python train.py --n_layer=13 --d_model=64 --n_head=2 --n_kv_head=1 --head_dim=32 --d_mlp=320 --vocab_size=2048 --activation="swiglu" --norm="rmsnorm" --norm_place="pre" --norm_eps=1e-05 --positions="rope" --rope_base=10000.0 --rope_fraction=1.0 --qk_norm=true --attn_scale=0.388 --bias="qkv" --tie_embeddings=true --parallel_block=false --extras=["capped logits"] --init="uniform" --init_std_qkv=0.0602 --init_std_o=0.0602 --init_std_up=0.0602 --init_std_down=0.0 --optimizer="muon_variant" --lr=0.00391 --lr_mult_up=1.33 --beta1=0.95 --lr_head=0.0128 --warmup_steps=26 --schedule="wsd" --decay_fraction=1.0 --decay_shape="linear" --final_lr_fraction=0.05 --batch_tokens=8192 --seq_len=512 --doc_mask=true --train_tokens=96120000 --steps=11734 --dataset="wikipedia_en"
Each number is 500 + 50 x the weight over the matrix's rms, rounded and kept within 0 to 999. Layers, rows and columns count from 0. Numbers have three digits each.

# layer 8 MLP up, 320x64, rms 0.281, rows 312-319, columns 0-63
576567531541384465514552442464472418460538446414492528522539465497516539503523496616580435467557480588535568571452473465464530446540477501410526471530503544534482497490476566547569563523493473
532523415501492534519448498504414466499522578525460520454522486516486519566498650508422426530573479451526487548574508595414521587486463419508538455580525574498542546573509473532467381523445564
504628490500467443516443444411557554535500462418509442613496513507571464404524557555559530538472570519561586474470556618482598433602462577512488439546572493482572457509447479459486551430521526
475521488561403521493364521540514499524457554486510542543417488496455558531498501490606455503460590431522522491489553479517473588535461524512498500384485554460491545537502503443477503564485487
590524593508414384508480601526407553512486532451473526570532491405474540480514568552500463453474516350511574381549470519564458504536532520646556477508589590570482531539563553463530495517468468
536532524433501575444589522545562390483431601534529527447446531460567574514507453475473541470545542455512480598566581460453433519474554528454501540469512525638407498489534514480493496557607583
535442547509557438453482439440512474515470514555647493428496456449410525545520559413493470537439573563497435503454383526460456480462576449532393403541568604455548464551500495511560566477603476
434475620571437459492386427518519477488528412527477529475446487399522593523468546556512486463406546591501486450451512547470526491520590558487540539440456504537519514569437489489484455515451593
# layer 8 MLP down (transposed), 320x64, rms 0.207, rows 312-319, columns 0-63
498469527567490392405507551558520535543613487574517429501531525552538528519498509518451450416453547519475508548520578486521495499536498514444561505452588458547589446504513402480505550542508499
438506467483534455484449478495439557571603561533401490347511525481612561509484573496445484477504521448570471483475400628503471579465468522548518502483552492446569510584518462511602482510449524
577489482626484566415517555467479489442476546453499394513432397448527504482481525504571562522496580524509459501430438487559483473519540530542479499462585395552419461498532535487596502545463336
479493519544494593496576451446514532472498469449466543452505515472522413482435482439462459422466553557540432548519487595495495469515600412593539509474484462483524545464548477449467430466539491
496548545456474383530431478506499466519559638471446539588530480506434502407521502519500498495448573474563584505464491471452501569499553557636493491449447530498586503462525552510429544526485635
488515502658395479413516604472484478509517531576463466473521497473489485419448459525412437462434427469525483590540511509461460511453510487436451598490445520501515532429488450574489529515515466
501413495526479500576468379528489456444429535434619524484504483476475454488501547599575475580441517483445386566488453653523503525377544495580512539573489525476435575494482525504593594501574659
509528511471526478589539547465491526471436523414548470411441450467482482427480518412521474465518454479554473494474446525517465484521449445624550497440531448511452527565496441407530485515446480
# layer 8 MLP gate, 320x64, rms 0.262, rows 313-319, columns 0-63
463432406505503499535499476532518514528483471495537571539562540481499546639607541541514461527462454422478519444478524553502457514506578496464486502519504544594503500501548465385549475559521370
494435494512481533480424438430505508383385496597468450522504464636506516517500430486503501551467531475500475525542447419555557584474437521583492547478526551449561492514483520502466542589481428
499464544466559548511517490406511458488452496479476605504563541426463438505404529511488470518462567536561496527558517553375534529505533402500486445454472522497535517431561421581538469467579508
621527537501375409440471563453504548520547552489512511587484549412534514447450542511424442451444447344474497527598448527486505554493564520528533537511455532510529520526488556496531471475618427
467486437573504505423471504516489454509437522536501462421512481536451487447499529523511582487420498430643468542362386510490516521563550386464528547460498490507421545463446480561447575520492413
506482447519475457467525540496416518427453348530547457412521484461457559536499501584578565436503397534525508485484550499470490522486543429409480599433532489537455577535602492473529444444557540
442507533458504533445408515505442523560524427537506466478438490557464479423512527457465476586544481500456465474478457466605438560472526508501470482523392517527586603530508661488593531455482427